Part of a small language model's weights: vocabulary 1045.
Each number is 500 + 25 x the weight over its row's rms, rounded and kept within 0 to 999. Layers, rows and columns count from 0. Numbers have three digits each. The size before them is the row's rms in percent of the matrix's.

# q: layer 6 attention query, 128x96, rms 0.0856, rows 0-63, columns 0-95
# k: layer 6 attention key, 128x96, rms 0.0856, rows 0-63, columns 0-95
# v: layer 6 attention value, 128x96, rms 0.104, rows 0-4, columns 0-95
# o: layer 6 attention output (transposed), 128x96, rms 0.102, rows 0-4, columns 0-95
q0 067:481521529489536479506520463521502492555472510536525476489496486473494485480494507518503531455496495481479515493511520486512483485520469484492505503566493492529470497496495533455502511473511476514483493533513485515479529499498452506499476525485499490534465504492533474545462439567453524463
k0 073:483503520517510501482539477516497503585425520516486461463514500499414541495501489481535519506482493542490494485512513496503475481495481500505487506515466513523470535459450497490481490545512525527479500504497495472512474516513489502493476507493506465501520557528508468495489501513486502478
q1 068:462518464491499519505479481518517506478495494541480474504502495515506482498507475495546507463521503569490524520499500517510487505498513547499526510529480523445504506464433494476529487528492519491485447499531515502528502510507433510501473463510520523466504532571505499474490518491536505473
k1 065:478525486520499483495519467475525503459485469446518536503496532536512492509483491526562583497509495487505503481483494482508488468496539552492501500498507518441516523445506518476467492508483513515531455501496491515516480502515505495499470495509485534506492493567523477502461504501472477526
q2 058:450542493532488509508501506489480531479510519479512500477500533489524503483488493521478453550505485518527562466499522487482501488520540476496548496501516500502517497487510515555519432490474510518496512482481482486519424492517530504502496472519498508500485500410493490511472515496528492501
k2 065:507507508471486495522495515505477516446501513497564527504516535521463493485477499535461473521505449491593517476512503500465502509476474442508505553502519495516512483519514498542522509505502499510510508469510478495482515506506564509509490523495445480517505477503484502493525493465522509459
q3 052:528531458502490469504503453505491495511487456532504451507489500505549467494549492517480456480499481495540499495478545499525476520489447469479536478530512495527526475499495514463473498510522535512502488479511516469514517512514463491459471519505515507496470504476481509529502487528576537509
k3 059:528514479489497479515505466491486490495486522491495505521540469513502514485537505467529445454486458530555481522516508509472480523492490464505503518501477511555525494492531506504527484550508517515501484463491473500535581506504522491506490504478496487515519452492488458510478563543511512500
q4 075:461531493470490505565503485500502499469459495532511493522520499483491504511498507538476483493485484519502506535519497496518485505467479476456533521553470488507510473486539506489484466477506540501446553533530480492482486512466474517528513511473513462508488470474526492507496448562502517540
k4 071:537517459521537480514499498508487468506440510509462448529519519504494499495508515468474463482497442541511516523495478518569506489472503490465511501511479508502465527466510545484497481466529532542474481459496490494515492511500526510476493525496490463478509484526507489531443489522472502519
q5 058:502497550494504494519531503510519513450515519508551528522480510502487510479478515515499479494508480528495544530539499478533488481478557556453506496521507524465478463498502503495472468466472484514498459538510480503465473508501522514523521434502468533503498497528507499500499437491495512457
k5 066:538524491489522532520491479470478488485420507516474517504495498517461504506489465537507533538514509545514503475499500518568469474484487500509522475506499509425469497444499470469490515501519454515547516516492478470501447524514503491483508485518510518515515474507504531513500483477515495490
q6 071:445496499448468530511489488489475515531508488554476514517521498464504483486495466531488481494480466474514506500538498506509491495524511480502503519457484486472511534501569511542494471479495534507479552522519465489511474525493551510499525514490515475477495469472533491500484577480496491500
k6 071:460454473506513496505481468483498462491510476494451461524495501498454503502497508507459516536493423511486520496509518505562520450484487480505512544502509524508493515523521521531518494439533536512471507510503488478484506505499517517463525527496495479491500564520556483518502495515493505506
q7 067:465444503500488508472481528465459489516461509442556515520508518501505484508491489522563488509496509479502471488510487496507508470511521549536480498464525521489515529517511511517511527495457490484518425468491487551543481520509508530498517512500483509494516462529530518474500478468489475491
k7 076:440446500493498492498489515463493498501567488490513516515469487484532492493490455543560460513515518456445512473478504479540512490513489541536512515497494526477492504551538460501524524491484504486493471492489479551517481490507496510538520520515493488500484513546508493488518524489462489505
q8 076:479535465499462474516498523542458513456517476525486483521519497512515488532514483525493435539492508499523506542500540511589517506499480510482513495500493477492534479453524465517494499440461507512506478477498495470502511502516493512507530494490542459478517482503496479525514479487520488464
k8 084:484540491511507499499493485506491482470483500505468493485504491496535482520495509520454431548500493501552523502504526507572516512502468517488536477490477524458522461511563479487481490417482510538499456477484496494500495506501529507505527511516533484521534459498501490512490512475508482490
q9 077:502521472495482524520493505523477503500480492584461493506524522493506486514489447449470505508511535503512505496528490499504505488513482502503479487484501487434523532473500519522546490446472482501505516482483490531529495493501528498477537487501546502495461511483492546477511545473424505490
k9 078:453478471542506486510495532513496459474509490486464504514486507499454505511478461515452544538498497528514512488496502507540544477516521520472489547479506521446521498517539491486492461426517514506494495545509508447488524506523507488474514505509496485531484498498505487522524460487473498545
q10 059:489533518486500497508498487497489503489509482496469494516494458466476498480492496539485516471500494539528528478510514488458509497489532476465499507572473502477485484522499478481483439491522536486469540544553485541520480509507484500515494470506467515499463496544534434510466512526503528536
k10 066:575518515487515493505491473482461484499446503463527480478511519518473501499491488509517500468506452562553513486513479497480477467475534491488487518557487516511498531511450525486468494529525505537489513503529466504514500512516505502471484488515452503466502524519538508531470478543501506486
q11 074:516507537521559471493500498495492532479583512442486526492500507476514491489511515486475494495513516504521554503466516490439504514479530500457504504558476527523491486456446485473502501517528497493516484500512513498501503473499451472534457503489492505505487520543498483541504503534513502495
k11 083:558527540502501505497499524514497527504534543491548496489531512498494495516507530503478484476481544506522497490527510506398468528491504489490472460536483487516503478465437529521474522546478482505522513464506494470516501492496499499506489467504488493476499483472490526500519481506535506448
q12 044:492487490521469480519513473524484517498515500532459468510489475468501491501522500499479536462504486492503483488508512516529508546505456446487513498531518488508544485479515511526496536485502501535505523509510494462459531492502516488487473517444524530525487482482504431487493591518547493512
k12 047:506518520577484509505505484548492494457450502511502447501530463531495531481488493497492456512488485532470518524495519497503495529495507437479551496486503504534526485524486517535517522512527492506485531498511516499495547494476483507467503445479510487489559541510507471500496518535517501477
q13 065:484492497497504485512500468529534500504506518515523462507492491485472501494516517533488481482496495505487495542505524491501497493524422482499525486562511491513491495516500536491510475486499490497500528541497496491491520489510458514479518499480463493550507485508494525522474389573541509524
k13 061:505522483495505515517510466531467512502428499551498471517527523502428515499499488520519465511464461499468476510498489496502498544546506475492514519478499487496512537479510498478550521527526517507479543465494495488501508502472512502461478473472515480462534554488498483477476557501510493512
q14 053:507505484528523519488513472560487497543471492494474482496527488500486493531538520483484473500511547501490443520476506513521501519515480476502524511496474505525531474526482498498479521464521522480479513458523499466501601484514430492508478532499457480522515484519499483507483508526499491472
k14 061:530532506554493490513495475550475511496505508539512489484515495485512521507537484482524426484499518522495501503497579503508517518499515497490498483495486493529504480526485500466506472483478489477483493507475557509508540487472416489505491476468532464498519537527498476458474507500505480466
q15 062:452489513506511479447505502528489482501588472463475524489489494484479475490496505491491514481477490528519520542490540510463496492495496534485503514488502487474499508534504505536499458549544496482510564520532512506521501488517492477445475474484482554538495526482491507524518514536506519500
k15 086:556517544475501512515495495515508503476532511541535508473513473486450515486530522502475495498468482527494501512515498496425482547518487493477463506504507468516506483464477497532533508542490499472505546486488497509504466488480542486477489431488480491476524540465469538478520478504505522499
q16 080:469496461481454530522498501483504499457508461539471507505517500510487487493498476482479506475497467514536475509528459519502498500515499497504485497463485503465530539480508495516499482547522542504480536512514480526518458512504563508470507490519509524491501489470481482446498582442518492522
k16 074:483491453510489473517487480469517433429529455484475519512484511508469502468505515464488521506511424496492492509493491510537498477495519512485493541494524487467519531502528518528512466489545512494501492501515489525465517499500528515454519507502459515506479529515511522533529475518474492551
q17 059:526508509506487505545499509521480525511484491569469474515512513508503475511502486504463447558511517490485500504516479500488496520496494455494488507436508492482520520483544479509484487461503528504506541506489495460488523495482529480527498518492527458481506479400487503527484534486465504513
k17 062:513522490543526497493470533513472496491474509478442476520518517500448513502488522464435520547491494552539492508523523530553541499470505485508505530483511485536507493506491517512505513410514496511487519515498523477461537501503490488479515534488508494531487499474519495522505467487519500515
q18 075:495505500450509468485512515525498522508486501491525505512491512523525496518507502534528478492498520467478555480477551494510504507505491526486517510537499514554489498466472481505490563474488492497496447511496496475477497495509450515535468521495542480492521495495527466523506415546541508462
k18 077:465518486495479521479516524485502515547458534520535494476525499512545485513483513510540468482509516496488533458497503512514478498480475509537509465523489533505477507440467489494440544481474529521500476481481489523525442509504488514542492519495525483511534488543472480500500532493516492443
q19 059:499504504494492528494484513447474486531459527525528506487517531452548490466497466524495501491488504465498494470532477488482487471519461505499476480478496518493483538519569525497492505508485507501517537496508482501528479509494575509445539543511490501490476450471527531503471512469491502523
k19 063:473434491484489479480488523480507468548538494449486483517485476504451494486513471500465469469479462536496505498493498506497521474516508485520503559480504493524475506564525497491492498468519545487493506532510473493519560514517522513526502510511458491465457540530528494518511508503486522480
q20 069:509487535515510473523497503471501511468447506502480500485508479489538488498493497510484531490487512472489469479483518492486504500516468415501483473488507481551530468492520491464487611486516479509528499518485493552533530487507528470508496549511488505521506462498505484484500526500517491499
k20 083:440454488545490477454493469492507483523504469489465473485485519472536491508460476499496502502545518496502499478500504492538502440495507470552522484501503533453528475543493489505509489517526473482476471542488497521510545508517462540494529540508515493508499479501551497489531526512510485511
q21 065:469475470506524509463443480503478478521499539483516483517494522493475493501520500513532468514509534537502480494528502466505513495458483567519541491545519522447492511526506507510542463524483519483488486491505530494497503515488467537519512491495483489467526500497518560506468428529497509522
k21 078:539534507466520511533482545495502525489502537507520513519507460527463507494528492498500461520464495493467468509499488489449505562528506541486462541481488473553491527487515524476480546502473512506509504448501505480530452482493545482516478455479462494499493491511477501503473500475503509482
q22 040:497511512497476518459517459508455477573477436560509508491510487493529484508525505468520517438512528485492455528512514521509476498487476513477484483497480511498498518532505516460474503512503539505462517483540493466509527484514458507515536510512503502501510506520498466522474565494517522510
k22 053:554502489545505475483501466488523471529512510470496479466495497488495537508503449461554432467508479533496504527506544510533500473525549505496481497502470512539482514517504505471479478450507513525492469533519517505495549523494464494472496509489495521477512527533530479505473538510503487511
q23 074:468499438551471498486492532506465515458547490485518507498520536500500509495512485493461466525476500560539546482496519512520496511505529500474530486476514492492518495498491512570520490513476524506517490479509522499527472509505531502457497485477518522460535513495510494464526540479563488495
k23 072:483509496499488492526475503469527519441572492471512496513507476520548459498507524560467486507514457486545546469504511486484486557499463461493534520497519494489533487495514491523540505476503486489512506488484498487531499497507551517516487489507455543501522481501471486499534461488506511474
q24 068:440512475484504514526482478511520499516520506535475475499475491478454507484512498501481508536478424505478502532508511507520470502493507463503498530466516483498490496478520522539493448515499538502486567539518512445493502521493554499471505489463512493517519522482501485490505567494522474519
k24 078:442502480495533508519480452498514504498491468495456461521500504522503510480499527492463580541484441486477527516500492484530483501492463476502515520471514487509511514477480531529555488497514522519488535499476493470466549501500529505481485507490505517478523572466510493503489498524490507527
q25 079:496515542526524491543499488495487504454459538484486497471518493478538496477494501515487510515478510498461476487480491499480498494521507419494466493503506501547523492499515514444489573504513469516521513513489490558561519490511531479505490530490472523538473473507515497471506534471492484502
k25 098:455457489549494479450496483492514466504505469475475482482485538477555488501451486513499522493529527508517515488492514490517510444490506473547519484503513532438514487539487487488520491505522472477476474526485510515505563520518475533497521551516522492502500506489547495485539514520498489514
q26 060:511482442512495496475499522466493511516516501521459500484508515521531473494517500513557552530504492450527512486462512524473472510534501504520465532420491506525511508456518499531493562529480493514522487467469526493515477504482508508495469524498523478476484505497505525488503520485458463536
k26 065:441454457499480481461498523518539519522603493481508495506487514479577484507509544496491524503491521461502518515511516501437505512510500489503514476504512504517502485493505495539525525497458542486499465504484488505498521497513472487549517510507485481464481509497501477480519518487491491477
q27 055:511486524502519505515482470500501512527477540455445473494496480481471492477493530491559523521530513509460462512515475496440499492520475481557478537482475484526471524486509491474502520536528492495508515515484483539482522473485484464480467505486508508504489475440498499527466515551492497538
k27 064:451503562506477492477504506543465495545500475486505467484521553486432509480495547453506478529498532480457459512518473483475510473504523497501500517492514461531500523502446507484494532527494517480500524493497518527487526485498486474503487515474465473456483516491497510493511465533522495527
q28 059:508496532510503504511466522501508488480478536478534508460516497505486523479484515515508543578493506530501502482517473477476538469486498519468459489541468520469482537529458507480486473457495515482486549540523527506531466500505480533523517503524459519522481494531519485493491486519466484552
k28 058:562482494506536505516463542485510496505514481464539503473484558537519473497474496490489537527491516548516472479481486481499502490501532544506471500489495506457463533491468496422459505486507527525490485491525501518548479489519497506506499529521456504455464513484514519518508510486486505487
q29 127:525486471551513497491518508473535481527498484522527525492466499519477507485517496478524560424494488508474509434465499493413492518504505496495478500492518527488489527504473492495506521552508490491526498509492523537501515501528496484459479510520452538528480538497490502474501479514494526490
k29 128:513482471502481512488499489479514540529540465511540526493481506490507506475481461497549563398512510497467496466489481502407476516517511482509490486516513503503513524522447514511496487544510493495498517542503505514512502500503488489489490507497486551501477527509499485486526503516478511501
q30 077:496496493475486501481529471520556490517521464527476499509459490509497507483485507518444524439496441486507537547501533495486462513518456494498540494472533486522493497509481501512503513558515499509496525537489521474448489508503523492479471489487486518527501551481484513487502449525537521521
k30 085:486513497468475532513524457494518534501473502566503513509518494503466524480502510499524567501466445477461506538500467517494463505517496468505485501486510482523505521451480518538549495572512516489510546504469481491482483509489543499485491456483491497497521529459479508491491517492514510511
q31 056:503503521479524510491500507488502451517496525557466529510502478504463484494518483486518498448500508488431465504505496499530476507476477506533498536503505481506474514472554483489509559535484459482490481528490452462465526496510525496517539473481507477520495521490490489528469433527494506493
k31 062:499526470516502508478495485515509487575467519563472493483472496509479521486493487506510535448513510457405472505494508499527491491511484514495500468497495523491470496510487505516481516439488486510506501527501522480451475520498494492477496486491526541516529540548510494487479483511489477540
q32 129:535524495500485485526486480465501488495448502531519493512499498516500482502515500493497458486514536484522472498510504478548510494462450504498524480556513504500499479495520502447499489479476470511504458501474481491460498516490463515542542505537525464504484483482489526531466403519516518522
k32 112:521545457486516499508500519491475489534459518514467517523501483516482506507495468470531434485519523474495452510494480505543515493506517525495476523495474520540496491512560501451439516488514490529502468484506460492498477515504498498515512510502501485525491423538496480516440518491504496509
q33 068:489516516513527455501496488476531472477494535509528486479486501495497515462500491534531518494493507531494505516487521477524507498492475537499510493571505505522470485499525540470483476542481484529498474516513523475496468505493450526495517450506489524507490509526519478506474400556525511521
k33 065:532497473470508483476492479499519529561454476519538511500493508550531505495500530569526521504505489522490474490492491498496455494541477495515520464487474531486479501472529464482505531529507463518532501457523469503557498525511496500474475498534481498467515455521482471490479543500516511495
q34 074:567508482539475496479512491506492506520492460500498495503491513538530481525519498461542457467532529511494467465469507512483532498523472524512453475465502517492517510513468451465493531508506475474521465446473503528541521478520474479494497509540510523475489487517460531510521528468478503496
k34 081:542509481502462492483504533512485480477557505474522556480508499468544495507504465462527445450509552512543477501500495501471509496520543535508460493497515491509535488543510482471442481497487496476509464521509504533474510494505452467521506497484510521500480456506497493495530525491511495505
q35 051:537503535520516460482519494502504527514532461441498537502467468522511509532514540499457497517493483457559517490468534484499521511485523474481482499468537508540511477481500478531482536482509504521500498499479510471478468498512519498564503528521475488524468528482461488521518522516511499552
k35 062:530494504473503507495488518494491526496517528550526501496501505476580509504508482456485471477487524472530504512519510511438481514473486476507483445535475496539490474515497502539529488525486495528493512466499472488480484499502502502508534482505526496500514460446479512493527585505533495471
q36 055:508503515476516510528465500468511494476496522496525515514485502498515490478480508492487518547479507504516589457534490480495527458479549495495513487548525486454481509481454510512523458453505536506510480536497494510501461516518558496493486497512494516490509504486525476516497564459513515471
k36 060:478487523483531517506503519445477485514452509448460496502491502536452488513464465475479560527501499506550500441523460485513490498454468491517502535501502520476484513491487514488474522494521495539511519501504483497516495496522578517511475530519485509547486491489508512536508481515500511523
q37 066:450520454514451514522509503475486498494513463568454520506513475526480500516504483490517499451496442501490476512510497531511471509489528502494483508446493520484518538470527482536525488558475534492476503516515495498517496510513537500475512513512539514488515507461484499460524540449492483502
k37 065:500511419507477480508493510484527460462527471496478512492493498482518498472496478500505591474519447494487534526505520513531479473482498527475508516479515501490510509473532542537486465502495506532493450514498501501452498510520521503488523496501493568494486499522503501512520484516462488541
q38 068:534527476547489473517500467538485482513461491550507484489508472517471499509522514467543463453503539529454424516470515503506508512510474489493483489516432475501512513498508480469485501512520542495483511480513485480514526477518444504476506500514536511500524494460480476506499525530524500506
k38 070:583574481547466480499495477542482491482482476503519516460523530490503529494507503484540457423497505533489480493495528505516514491530517507491500482496508494537501495505525511454449457486498502503500506499519552524502535506483500496505521504477500526484511468508505460503509480512499492528
q39 064:472462530470533492464510511517530539499528502448502522511478522487505502482465496541545543516494474505502566517498520499491486499504558517510527529482501496534477467501478499512462538532497448497490475509502512474457512504479501505514440487483471495474515506545523467478489512499488500461
k39 072:445479540464502520486530476491526534515495502504520506515488510497522508507504558533509538551488518476477536501509511489495492477485486484519503463533505482502479495454448467542533534535480506460522511507477482508526431497494492500523487481506517482490517531511483537476499501475514494432
q40 060:509501527483523463526491454466562502506509501476565490522470496523463538480491490509534476441495467534470496543510528483514501480464469502509502501529501510501486492469521504483498507547501491488489476530512498523460488517499477496504521493482469517521492548485489516504509439560531516485
k40 065:511516490472485527504511457499500502533455469511503499529493532446486517485500509526556562472498490474432461498499446490504475493522500515520482474491485493493479548475516529496491512556516496528535500481501481491501478514505561495489508500497505487501507472493495505486500585516497505512
q41 087:536502508540487465550515484491506503470450490520493504470492492499536509489506509510503528476489519497485462467462501509466489511522444408487499466497521507540523483508518490442489567502505472507523497526490518551494536484507474471487494542509480503539477496491493485484493498504504509501
k41 110:464478474539498485452496470487524498536492462499460496481493535473545491501456464499516513460550533497504505499478510507526510443499508460535515492510505521452526488533493481497495474530546472483473479540480511526518530522512466533495526556502523498508502477507544496494517515514494490518
q42 077:512535501482478510516548487506517488504504473512484519515480493520501506512498515492443482467513467464491494543516517500543489529501474471497530497485545471523505497492539491494509498499496491534494539496466477480451493496498534490508515483515521487539501505412454527516496415517525522509
k42 083:528528492490481512511516474523484492502438513569457507497513491491445541477498491493495485498494467473490485547501493537556494520494490459500491519474508492529495487478556508518517482515536480502506542501494501474430505520489528490471527473481527485542527479482461500516493508493526512531
q43 066:470507507488471491481510503473525516499535500472508550499520481501490537511481523528517544434481422461484500496480490510481485521506555476515503535469510508540520525508528480521522502571497494510506474539492476468479480508515550494532490511486507497508505508510488490461528508484538472512
k43 076:477492463479465520484512506506517521494561490539527507499498483486529491490502497517512535424510481444475535539506497499478473511478495490487511467526540496522495500447515549573500498543474506514505477504494502492474452491487512518506522464502536536487511537500494509471520518509492500471
q44 050:521494519483513520549473487500514480483482535504512500489523488483457498504467538481511573531502537475460491502547474486504481484453537475514508521527500480487494512492497513443516488506507495493482504507494500495438499500481474495559466525466497438501513476498503493530463479541467524493
k44 056:459510515531539498480511509499489487559455519455476473501501508502463524502470505457512509561507515491465473505505490488545515480464500494466528510501473490501453533502478520473457518457491479528495492499520542486515497497489474516501477537488519524516488498530513529517454438493487484533
q45 069:492486484494508500524505530495498529445519499483540495509498535509537509492477494512522511546496503542522602506513502501487498479480575529470527509494494499462498507459458500521502494480476473496495461499488541508495441511470500512518477447496497500469499516495500521463527483494510512492
k45 077:450497515493519506514515519469511517461520478436543528545475531525536480519479541549490560547511499478536523487502457499494519507475496485507505486515505516455497520455481475519510525481500508497536471505493490494540448502505530507512485515528484509511494447507473514517497498462500504490
q46 065:532542519497510504526512517500483469485471519536501503512510501493505475503504475468511492496513559537465465492494452516543495523473529510498506509538453511456480452480492501456476484443508482507508493471530472515488528497490456489482528508499540502512488479530517490518487524471469524430
k46 081:571535523535527482495519468519499477500430501498464494486501481518476489529520476500487498484509560529487477486496509503498530490479495518477524478512481504478503466535509485452452490455512487494514493521525532478493517509504462503485499510527499474545494454538512489522456458523460500486
q47 054:501477482499488479487505543514494511510551487483472515524496499496501519506478509475467502491487491475548515520486490494497497520457515505484503463421536487501513471500517515581519521489473487510498504480502527524445545494452504482493510501473514485456521515504505528493554549492455470503
k47 059:483482527511514492498487536516540504490530480527453461540481448469528489533511518512480510534506496513507520527482500499531512526518500474497541480506497481508516439465495488525569499503491469501514516539469506453516460479495465495474511493497513496504520473441495524478536447482498509484
q48 101:480496541471472511501491500522470506438529530436515498521524508503518482515492526514490418567507515515510501520522495506553528484478536526510512496507484500531502460495488501500491507467491515496490462474517459488515471498501508510529508500492499507472531447531507480504500523469555478482
k48 101:516525538491507501513512517485481461452478533463510487493517493505523477519512501521492398565510509505537500487505529498561513498467491519503529487493492490459488475501531467478487527460475464502521482451501493543507489497499515518539499498498513477503529476525484530506508509501536494471
q49 066:493522490534494534499501530538468512481523501514519519503507484474476504493479498511475482479495501557496537491524506525520495504491576488494505500491480514476500495504487485519462457459498552500485521477535464478509493501512512499476517513498533504482539486535538453495478580449500487447
k49 062:550519517512515501522511451492495520463457503467461468466525483520491498522498461535489483497514474533530561452496529491522501478467487476490540529486496475466503490546476514490492464443523519512491505517531522487477515506492478512498483511527478498505515513510532489526497460511523512436
q50 089:471520479447503532449484504494493493548549496481508502537515508496473484517492502491496463504517495494532527514534506486529513500479534588505516517521479500451480514481487507558505434499500530503476486477507480448500466523490513531509508468504511480455526495507494514534490474498494503503
k50 110:541526524469497519546503535511471514476501541500529509522513460530454516510539521493486466509452469502503484502526494500473486550510501535457477514504487475567486495477504525500483518476462533525531517457518480470493466483486528466509481442499477504502498508498462498516473493487508516474
q51 075:527485460551516496477481527520513505493530505481469483492506512513483499521505507489486556538495524518497533463457486516439495527505509477509495510465490493505511498489471489548534541567515534501503492498470516484501498486509506504510437504487469490457521536509491481482502575476514487530
k51 079:471506490539483501479479549505500554501551511471531487498489525516567491503499531480461530445497503462524542486518519495418491545502513473486512486506529481509508494503468521549508521478469494479505486507494541496525500484489505502545485503480481544483487517494500510481518472481521490488
q52 068:480491497473483535454484489503493486521547512493545514523490509519468499490493507461517483485489476521505511529551493488506490494457536584504532501523502515455469496516464531532514428528483521466475494493546491466471461536488477522528507467508506516498497519508510490510481486512513523498
k52 084:563542517431519529553507509497512512482501516515537518515515462526457523501542507498523488504481467518475487500502486495467483542492493533471484523484493482543462515460482521485490525499485512513527514456507500507494446494486537480508481447493471499490502520516456515498458474494506517485
q53 068:466469490512519513499500510521499498491495509436493514499493500497492527507462509518534618535502453506517515490510481524505489483486542493506520518514518512478490502482428527500517513487505486498490503509516533518487485502494499498493458501465475506520510525549534484444514520495455472492
k53 063:432442547525524509520532491507536539493525494481507494496465493499533487487488493519508566558498546489466542520478476461490496507491486521477509466500477490465489533456449501521540505551484531482477480503481513494494475480498504508511470499514495496504498522505489522489493480483476497475
q54 084:549494464538517514469495489514493489554526507480458465475485517515518483504521496474460531515497523481508481471467507518495486526521468465537474483460503481522488492502475494499500543536532482507526528469479541490502541484509503491455465523488499493476514526520473500519495588473482485499
k54 084:463501526532496500464498497533524526530544502477478487484489475489548502503516533450464495489485518480487500514512540500440500535523484486496508522473499476553531475558483497522524497499484508458489520518503539484501588485491448486518488496479526519496523510468507477485507502502514508491
q55 061:483480544488539489485486514472482485511451505461517496483485495492556509485491500498518529566520496433543512467493493490499502470488496533512497475492564503508459519509493518499542526501489452511519431487475531528520495497501499496503480509524496491465468515493496523531526459500472515484
k55 066:412445583476511496481505551456513510541510527495528522496486480508489487502485494456524497561520543487531470516496497498489499483496461533535477518504474514515497494494510463515517524541481488506529496492473478485522502494523514488513476522532477491512480486485495515510523525501509509517
q56 059:488493481472506524461463488508480482518547525484510498527510529495470489509502509484509441525500515515525509527534489483533519475460528587509523511520498514454475520502492516528507428516492534482472487469503509460507478520482472529514496454497500482457522502502498531533499460510501503500
k56 080:545535518454519517541494545513483511476505534487525512520513446523481513503542522490487462529460493499484480501517490500460500553494500532466463520487492470564488519475523522488480534495469516511522512447503493482509467481486539470508475444494470491496493500492458512507482495482500513487
q57 062:511511458541506483471518536496476507474527472440507537503494529501538528520505519491492527513496503554513521478467508514499509536505576500477527498471480508512518485504500480565491509523482514489502471465491515494487490496490516503490477494507518508467530525476486478465513569483562481493
k57 069:512512513502468493506496508509510533462567483486559507499487491502572476502519517522497476420511510475562543489491502506453493525480485455500520462525519482514520448484499505516497501515477484474514473502485516504512492491491521507533508492494474526504504449499467517484511458477505497475
q58 058:481552470482491511501524495469502501541428497571512528509499492497482498502486466500497486434524465487466504474517492491514490504510558488496489519503485501469514525475514500518497462449466478509489493475481453500512480510514559508500547491512515498508474497498505489491489537449476498468
k58 063:473477445530488498491509474501480481506494474488482521508481515495490503508484452535508552454526471474516524461487500503553498453494506500507518504511509545464504494534522511497480450472508527528490492545521471475453508521519479505480529528513523499549479491549531450504503491507459505500
q59 073:491533508468484492489524499456507510526463515528482512515515480490528504492495491506487468491490479458502496503498503504566474514526536462515499499488483489534498457521575501489460511483492489531498482496487449457503491500498557527546527516514525460499516466492511465531450524469538499501
k59 076:460476465506498484468520460501500475531439496502464456498478492498509514509488505510497451478521481474538510486502523512582500439486488475533525493514498541516502469522539497504512479458507493497489479521501479492481509527504475523495532539509548489524508486517544469502459530514507489490
q60 076:508527468548483501509501537523459490452545472491477506497526524513513494527512493475457469522489530521543502485484495517513513537460529482479527487465493483475526486502502476542499510516493523504494518459501511492511502490498500503483496486501520485457518523475457477484525606465521493490
k60 083:526539514538491478497469520507525484440539498484509501501493481503532485511516498493438486478517500492568524503502550511486518552487474482460519503510497492504509441526535494519504471441491457490512478492514539484524519487496499495506503509501489528517504440473485520513521442488500502495
q61 063:519532489542478496497482505506455502508541507561457531475539502483504466493516472473467504495495555491500468469494490510488519500515488482492465487516460503496514505497519503484525475498495524497513526485502464485531510484525506498530533556504529481477484486497482474527471591464480500460
k61 073:576514474536503497479484517524496471491504524495509489460506512496488511518509473474465433461499504523534498471517557518470515507503503505468485522519505507523510471556514502491419472432475497521477479497535526471510538501493498523504518494510505521510496497506528507510534473497496495489
q62 070:479519459465509518508502493499527502533534496509494526511491478488459521480470488529475560472482432491493535520501509495475487521487562457491505528482493483478503521485513510507491466515525538514478552517505495464498474518481581485501495502477492492515478526482494486492513565488477508515
k62 072:464477466488508505503513479499513523493509484495488478518495518487500526486485513516483614468490451520504536511515469498504479504486491443498491496524526499503487512457469551554508452517509540514481515538507493469477527509508540515478507487516483489510483536451507500498496492514462513499
q63 071:540540469504478496472525489466475486542517454527470535511514472489491481487502483511468505432499473470516487458491501497498519521511544481498465494481490503497519517491522489526499501493517511508513522473487469489522505511516562491474543500526511513511469511473492489505507594448477496486
k63 060:543473452514462496483497493507491479504538491518489509482497490465474514505503464505497521438503481508556518489503524524472483481526506489491488491535498531550510454555532516524462443499497507504479502527532481477471547510515525497485524485520487501527485511491515463490550528533458515496
v0 105:505487467499478543504503489508524525509508456487484509491522495524502471549459498491511516477518500476502519508494486554484480510542458496493463500500450482503501512492514461538476508508533495476530517525472502525486498432535484519482500503425535496490526472520471474510464495461468459505
o0 108:491515563462496489499488484467500483496463556500501507493526494465488514469468508477519498512502503527501473511542491451525499462496544481515486508533475477516503503524523538459499452457501499495483544509525432484506483547488535521547546501504498478522475482489518498533509487522495501488
v1 136:484505513486514520492445532496518546510492509500480521471537546485506488440549508527533498504473528456501477494479467523507503499468503497485551476505505510495500505444493499477487488517528524562488483522554503499490512468450470488525465513530542469509468485504524498529504491482496473502
o1 131:525502492492477472480556469493513496522516472516471473531425484530497500507487505479459499495506451501515542501517523496493469517534479465497496525472540484542498473506520514543502526494476459505505492509453524473513458530533556499471492476476493527531492523504476501510486485512521547497
v2 106:505477490491444534501471533528511530506505510493483545483472533481497471515512508484504495481509541457474497507505435529503471516501479508476506501510475483487521508479494463508538509491517488515533498524554523521499520427504471526487493516495530489484530491481475455517467505481489430462
o2 113:498530525487522465500509488443500481474493528510492468501509477508512521467490504521497473532500472523506533449506503478495490472514536478506509511541482487548477489503516533513493488463479481514479510498462457473528439553519562500519515490483479508519481481547553493539483477504488535482
v3 107:484512521504516478490507511479486469497490516513513492509496502501505528453543481516511496514486486528492488476510529466516540479458541495525524494509555530506484476509488530474493499522485505527450483479488481483518489579458514473534481504580471503516473512514544532498517503526527551504
o3 112:516478453533503511499506506558499527520526448503490484511475510525489491532522503492475511490499515486537510523470512531483496527502449519470505500470526501486516489485475464530511535535509505500514458489496586522479517443504451489469449489490502499474524524492458499465506519509515493521
v4 134:504520452504512436511482456479490535504493477488493475524592522534514486532518511525469516480510474479512527491464492514492527500524446496509507471492449492507511508495511498532414481512507497479463505492490551513503490482491498470486499495489485513515516514530527521505511473522482495520
o4 127:488453544464523537494526501509527486542487501500491530498430539481496493481498484482515542501507500485471474531531475472464517535493504480515478535503544492468472517499517517425529532513520495480527510523506470512454502486498519517511505504483501482500485515435482532479524499492490533508